Each number is 500 + 25 x the weight over its row's rms, rounded and kept within 0 to 999. Layers, rows and columns count from 0. Numbers have three digits each. The size before them is the row's rms in percent of the matrix's.

# layer 11 MLP up, 1536x192, rms 0.0915, rows 1047-1069, columns 96-191
105:445492515500460498530529474460551484451466509509471513470489503486516574507497537509545531495530489484490522502507478492479522492468500483489498474506527524539474522476508471498506472477508496486514521456506489506513479497488506519493477509466541522500492490532506486509542528525475461489
100:497476476444537505497511506502557490522509549533546542534497493510488509479526497489476529522560531469449481515493486495485483493478465542483489487489538490480473512536454508508514494534495476490472540506473496498518505496497501531517525502509497502514475533540496504502492510488536496506
099:567509469501496462538484518480492525494487507486519528487483475560486514481480498488443489510477480511541532501488474506502465503521532474516494479513475504527459467534505501515443509476513462510482522494498481526497475507483487446492524567562529496526519526486519547492488498497458514458
096:521477500456549490481555482480481530552494485506505508465495540524517436494521514484505502488522489479491508531515523509501517492510494548480482482492477543489485522479502490495472547459485489477484507500497526481473503462510478483502496506491482455487508501491505496503466506468493479501
102:510517525473549523452494488506507456483539474538471517452520497511497505512519554481486529452474502514509522513547528491472500476507523491497526511518539508513499482526498518487463498502452521511508532532466520484479542498487484510520480480529454518450508512515508519480520532517533516492
101:494555505475484543452519514486559532467475505482463478494521500500509489493497526525503495481470493497528516508518504471474506547504505532492451525519499505503519479508495460537491507487497477468518475505513497470484504557497489491523552482471500539501518509466444488501557506484504452500
102:500515488521483521484449482513530508490532478488463501508520515502492487538502479505487524472461496494495483519482500504514486474473480482496528539490513511494471467496517494475471552473522464459519487453533510482480539465487430496504499557484493498478476531523491529512481540513458514521
105:505535511510503498512521506514537493507512451460491542468510475514520557519492516528513452396465504494488495488480486510483511498516486462485490493523457546524526502484551492522470487499512558567518511531497504456531464512488489486511462500505491491474467512502504510496459528449450503542
107:511508506495496508511516482507502467532464525479493524527506518522500459471464538501484512458489502522478518525539509495478487464511522539516504511511519510490523512516516478510525492459498505444491557486551481493490514481513480528490542472517510540515489500518528487469490483526484481462
099:459527499476539519459489539504566469467478506456525491509520474448512482501454507490482516502499518486542470455560502503465475522499503533505544524542484507503475498501519523501529498513532520498504540473502470512510493546467487497514504492483514511522514535461491485522461518480492464479
096:473491471529489481498491453507517523492510505497475526513519515512521526460546533493501497504507458525516512508513460498486459469516508517495487466512527492560487499538488461521494525492474518500534503511516578532517523500473504533518494512502522501537492532499423458453489544540488527543
102:462506540492478482518509510500523474516503515478483529469525497517536470495504465529433402498555520526481502467521494528512509505445526529494482485504529487501484429493505529546482470528495464511468496518470488521543511479463542493509500493524536516495521523519520557505503492518491513500
104:515475525477491489502533515537481560502521458490508493438508500566475503493495484499492485517519525519492531481509567498535499499464515456482460501476469514526488520491502501518508511523476476531512482530509519525537506500483521487506460505507521475496518499538486472527499533484513494514
090:482502484515504553482522460497488499531457489521501502525514501517507535514473509456548491501454481530499500512531551444466502493476479540481450518536510530471480481500524527465538482480506493512506459515496497540487463528460495483512495511481470481553492486482535499491502491539538522507
095:500534516461468498493518467556487469508516498525486481560533511516539484527497496484481527516496501469496534492513549482483495486545523467480489488499566488517439506544506463503476469495519511481500488498478484580470499488476510538467528541505522501506548485505522486501474489480526504530
095:514527460507484502536465519544504488493483519485495465484493484469515524484526530502549479512514540509515525494507455522550497511481504460510503493472492503513532473520469493490487481520486477546521510528470481480514532479536509514479547461501552479495454513487539506528498495511555444454
104:483510501489491505504470513519515469497519495476521506482527488478522535445532527480487501540523489476504498527499530482497504462506531533494509482525500460509483458544487524502490460537493485522474444509468487497524477502480502513494505522493528477489521459481496530576522555496537524499
094:517468498476467547483512493507499511445472502522495513522502469493455501475520478468536536530518489470454479506525525506544540540506472486498510495521513517504469505515513523488489486484464546474543552517491475513463502511557481468503450532509479512524536509499503491545464476480534513486
108:587503483536454487450463514528491479485505519508474518501496485508537485509502513507467458505477518460481466519450461506532454490471458492521457555500526493509472503506493494465478521496524513534503470477495499532490532497542498540491507521521511524506499533482511488526539537511480479477
102:491481495505521476552518529538519477500505478495518469460536539518485502479504482497518497490471480524476514477524499508504505525558527462493533547479503474560485497522517443449491501517507457499498473538514464472514500543471483459531504483542524474475485491522479473516511533495486457475
102:514474481510527462495508500544511561531505523540515510512510501463502499470501523487530533493518506468493500483554512488545509525485505519467537477491503494523496525505480471570465493491477496535474527527482533556489484496491483495511508498471494476492532507496487485492504563524496484494
093:506565508514446544504511514476482490519465490515532539490560521482541534552511467495504519516510463469474455527486542502489467477498470509537511470489500466462472474516476493509499492500508522504519479515516490438473520487524544539508516466503489479485491485536496531526496527481483509537
100:492480541538529491469447523501517505534505522449512536529488456489469447492506526499489544510471491549526495522524523476496506465485501526463476525484498547485523520490470517488500530488496510498531521474482543519459520538513511475496450508523485509497472476486494502518472532494535504470
# layer 11 MLP down (transposed), 1536x192, rms 0.0889, rows 1047-1069, columns 96-191
103:533484544516462471504460539507517523526487542529439461507482478470539533500501497505479513464500528473541486445507487474474459506475496458498467486502504500515530474478489510486497517521469547538521511508493480479484500447539485450522492452491492520517509524500503469491520459494508505496
101:448501511490518496488508527537481476540509518500496515513495480514512456544536501517522477492480514472545494475463491439476515536498463486509526535488491475542466524476467502519499501514501523498519496475469512551476470502540535537543499479522508519496498541486488469493514499486483459485
100:537448497477470538495531482468458516504496512506488484481474471482478483498486478500477489513510529488487517476518490453481465472515505524480491487445513493487577528512494482495506487498484467497506533508551478445509516554509475515498480513534525499473506478479493492499511501481477483471
085:485500455507456492524471503499509497463526514504491448537487514509480523481510489454531491517472535492501512483487518489545482520495523497529493566519504496483495496483485524500502491506484494509510492466476477505510500529520486525492572492515539516540492513487521495501531515495482485494
104:501499421511514452474522494510488492508501498531520482462479472513461456469464516487442500487517488495539522523447474520488540475478505493458532494518520533491496513509471525469517483523544536563470473478493527506524500503498499502437503506533536500516527507530499488454485492484521521482
103:562512486509482439510507515507517480519498466510505540488527498524483482483492495522526460522479473547466518504500492482562499507518487501526493456472492520489493551556496519524523542531493495528445513521478495491520482506539489523494479496496537499513501526543505495499462538507465539493
101:486486509510469500519469512508497540472471487547523499499505520465519499446526470469540487483498532494474473489463540529490511506514524485477516495525550507501524483475504521522505530475508511477492515527506504493460492469502477499527490534472465463484518483489468524475499523490484500480
107:515478493489473507543553532476498468481531529523474473495503523509478521519464502501482474520518526507533532499504499472471507493497489477450526508486484505506486456503492456509477522498525530543478478542500536516503499484475506454494500548537471521493519509547529550500502542506543512498
100:511508471472532490494470513509500471505460499482478490536488493490515482506527472478492482500481491469465512512506494538499479534523519508522483516459483527474478516520500494526467478527475493477467554479489512474513470504481491480506489511496499488536467483525538468465496482504491501514
098:542487534515500523512478502483510480498493505521493518521494488524498515454500542506541507511507517449475496534474472480496506483486503471479480505494490476499477486472527540506426522517536478487518480516502524472543458526481520482555546496544517445504490511503489472526455483510523512513
101:516498493501511483495517492504490547494509454525495459451529475467486475467490493522485514493488452498497499505493525500512510559523531504503510498532476481516465503507473482527495531546491479504493506548524510459568509542526489499469505469500450455503520526482518470483514504521474513452
096:494530520540496503527523502506496512459531447490475472503486518513529516493508498497488550491508507496532517503536508552499525494483493498485495495501501513494507515477507468520525503469505509516476459472481532455506513513462534509490534487493515522484509549530478503466550536481505515486
102:492510534446553473508491500508475510485506500482520529530505497435504515514513523454510500485485480507477532523499495459543549551508491488522509527481528529520431510505505483515567487470462506486517485510462549498495506518493501520437504495486480552531511451515503505525525496516464464519
093:477505510527523471496474497480501510558497537501506469485479514500526481539542490484504475492509478530516518481483476530507504510503526470539518503474531516494570520488462516506465466510503518511428540525472539469498546447512496504528460474510491456514510516490487487497539506531449505472
096:472497472459548503489514505489503507500510555510483524507461474518526453516495470580493503528489471457473481499463529485493522490474504494470464519520468500527502506493523478483517498478478504489498496481503493466499497532474556481427510521491487491505551519481476504499484463541465486486
095:496491467510499496525526515498497495494498485470540462484495467546503475510515501461521500455505482468513497503563524558463497474526497486511477520475530510487503529497477477507502465469489558510493469501516527466491496453506475470437477504510530491535486534484485552492482482485483472451
099:421548524499548520496513486520520495549457495492481471496512500483511481484540491503436459499480478542497499506514534498508486497482523514463488493486493473524515504533505507532506478503447481505483539495527492548478532488534550494528523482492484500512518492496515506450552508474489490560
096:519552477471473504518498554503464531496504484463509470471504523502496532508544537454482494471521554483519497501462527503466498495476465499477468498499475465495496510507486506470501477477482498495525502484499472548447524518475508528509435496450517482514511477492520509526489477471520494485
102:514508512499506475478524494524495453485515514490525509516503492491482503547460549520530476505538504524486502500509504519544502480502508474517504473505478503559524515585514520508447521515528525491498490498496491512523509514498511467538493498482472470520501462504516517515478522516535475485
105:516480506474505437518466492501511444489548546501537496519461457510511535521521541529549529490463497516510480510498535491483472509441491501506520526463496499500502469537516500497480490496483500492465523508536514482470508512525513516421490482475508491515484469523503519454508530501524497565
100:526518483490513508508509517542518498482451510489517534551497495493530524503466504519514541488509534509487494471506463478448471485491479484494494458495478511475481441560487454510485551516533516535513463504496475482466535497534517492483466443513485527513480483480522527499507476539511490556
093:500500453491549470491539514515460564456507466537484473489447460490498455509524513510505509509487501513496518501513510542527494488525466540517493544507517500535516467478507510512498474518531518501510533523498475466510448485499495520505506490519541533520472498446466536477496556499518470482
104:496522560473547492515533481528496521482463486546519492479517508523489497488511461496503504485492534506513532501522525538477481522494522528473504498527494470554520490521524482452499501523544519467514480468515516469503481473475503516568522472512505475466493514448488498526484524495458520476
# layer 11 MLP gate, 1536x192, rms 0.0901, rows 1048-1069, columns 96-191
100:524489504544466492479495497504553485500483504524503521506527526477498522531480501502510513505479508514467504535502503474489535462496547501494525499496479539453476494495512445492502492477503472499520489522460535497516494508504476544521511510492572488474479479490508517517452520539525542545
095:498542517507519519482501521477496483491490489481451495510462510511517487507501502454497516475494491567499491483537524496484500474512451514556500512507557509498494501526526549490544458506495489505463450502459493491502466496510454479499508474476461495526480485494479499506485499470523486498
094:496461502496489484509452489508511499493484478492511488537495516512479523488501485432544529519504552487470488512478472478563470535496511469545515535573467491498498501520546499532512475539475500504538524475465482487495516524530523534499515498488496498533470470491520516541500519526474527481
107:472526500481496498492505507513530459536489444470451496467466460524474503473475513448509525519491499505514512475488451511513531515464509509504515553504482484507519533538520484432506528490519466499528537482486517501498522463485479499478489495499484485494517491481489475445479476497480492515
096:504488510519501495501514495525496502504514472489497514517476497538491478526492477458474527478515500455511467535448498513466542514524517480472554506507477505502544498501499545486505474487513486542518466486515498497483453491534476503468527499501480462457488470495551491484507537451505501486
101:485469514481518480464493485478530482504459495503474503480513557489522520503497516460541529534514480550522541492530533494524525491524518482517510495523522498457477475506501509482521495518524514477552485479492549526506504502549467482498490512508519467489477492495523549482505513550505518535
098:505471521480559525487507492481466512515502488508462475468506484518492483521499531535522513485494557477530567510543500477473470500523490461478539511494494516547497525494495497469512495535513503541482539476522522533495530474495466475502481465472465509505499532509555536524534484456496484507
106:461503454485511476524508510493517512532481497503499529523473470497497531511508496492521522513463474468468538504489510521526494502512478542496530527492520521490506475550535510472489503477536523475478487511495533504454504467497536446477476510523473432476474467504472522552523500534471513549
101:519491520480492520514497509517478489501469525487497503507477456538511508504512482489541460488525491488491524518507535517492510536466504448498523497489492512458507495496470518517447514506506479503528536507531510435480493502491481480497510489533520468514504499487500507458500503489500526515
096:496482507543480505501529492493476467478454520501509498510514561503495513503523477499514475492522502521513476541528524500460502499501503528478458523483532504489551509501548516532517496470506505511475481558465545494457480517513470481475530536486508493491506489461508535495496508499542484529
092:499474522513505553519497518525505512527504489566501499536474471449507437499494525486497473513495519515504485520463478499511523532506531531540491521503514494504480497486521547503546510506524471502503501488482470487460548521513535509469521487511456499480496518470491502591508482504500507531
105:487501480487502502505468552483529490495511498465509486528556542490514485490562512484507460493502483545513500492527492478498491492508469502446468467491439462475495460524499541536484518526512461452503502500505474480494536493544493466455539462486510505521477500481508488505501514533536488500
099:497502456496466527476518456532499482507542451487496521516519563524476542504479512497504446490481504501512488514497515498501519478536476532491527513521525513545497495461501505508550484525514483451521497471525456468527478525520503517493512515461492518494460536476496517527500482494522497536
099:478487498528522475523486505507511487511521463480523550482502492525468481499512510473514487487488473509505532525472500499487540501537488511514556481436536481489513502449484499525474466499518493477470552524470480493531524489528490495518533533524482465515489488475514485511438515485449522530
099:497463510559506508523464491504513524502471462505501493534464531501515470483516534455506498537542484539513525491580477481492483509544519469540511519482532515476532489543487481511502533448461511531521482514475514478476527448475480488531496515489507495519464474484497498518509493512498517462
097:546525462501498525550450485470517495481507490494554461488505549533495484498537433521510487547503506551512541491491528490492507488505490501520476546501474502492500478483514521432541547495511550486548465500485495555497480547523499495461517515493508460475485491485498518495525509445476520482
097:500475464508505518515468464501557512532499483447521485500544504459514522496528530475515507544502483481528490492546514514536496494498515494528496512528488546514509485509515504536491485480500510475515478485480494495476480474496493473501474482498562520528529525520476499509540512474466512506
101:501517488486472455523485506520477506512495490492478449489525495481458528501505499464483464492465554509517473489510513520506562507510518520466512482506516558519498508507497492535483499504494475507490511511554526453453505459502502527413513502512545459476473500485480484477508482532452498505
108:460479487528502499491533535491540503521513505498523504466502537476487509533500497440463526500531480516495536523521503498505607497527485467514529538493497531465497519517490518509485487514495479499521503528516517474512519490532492476479468455523471491500486502495494532515490508505494502515
103:501505488491457533463501503551460524505456527476484477514479525509461502533480529521498477482480560486481552488490488529488490477576521476481510541530521506494510502520507496477479543517492486446498492470496525496486504519519520489498467462470501462475520514513512496510523496506492462459
094:493463537524492545565483530476470522517517518504490522503510473460438484537479500489516474464505508505433476537515538502479513493524488510490518482530536469476473515517479540453471490524480540508551526501501512501445545486476511487517462495499497495521478491482458476511485499524531541508
100:509515456486512532499493466526479496510511505508489510495518520526512448483525494513490517464442543488533478500534505486484524475512513473526504484527488531518504503472527536487449538526497522513510481454479489485504473420482506504448569440491447493435460525479489471508472525529536516484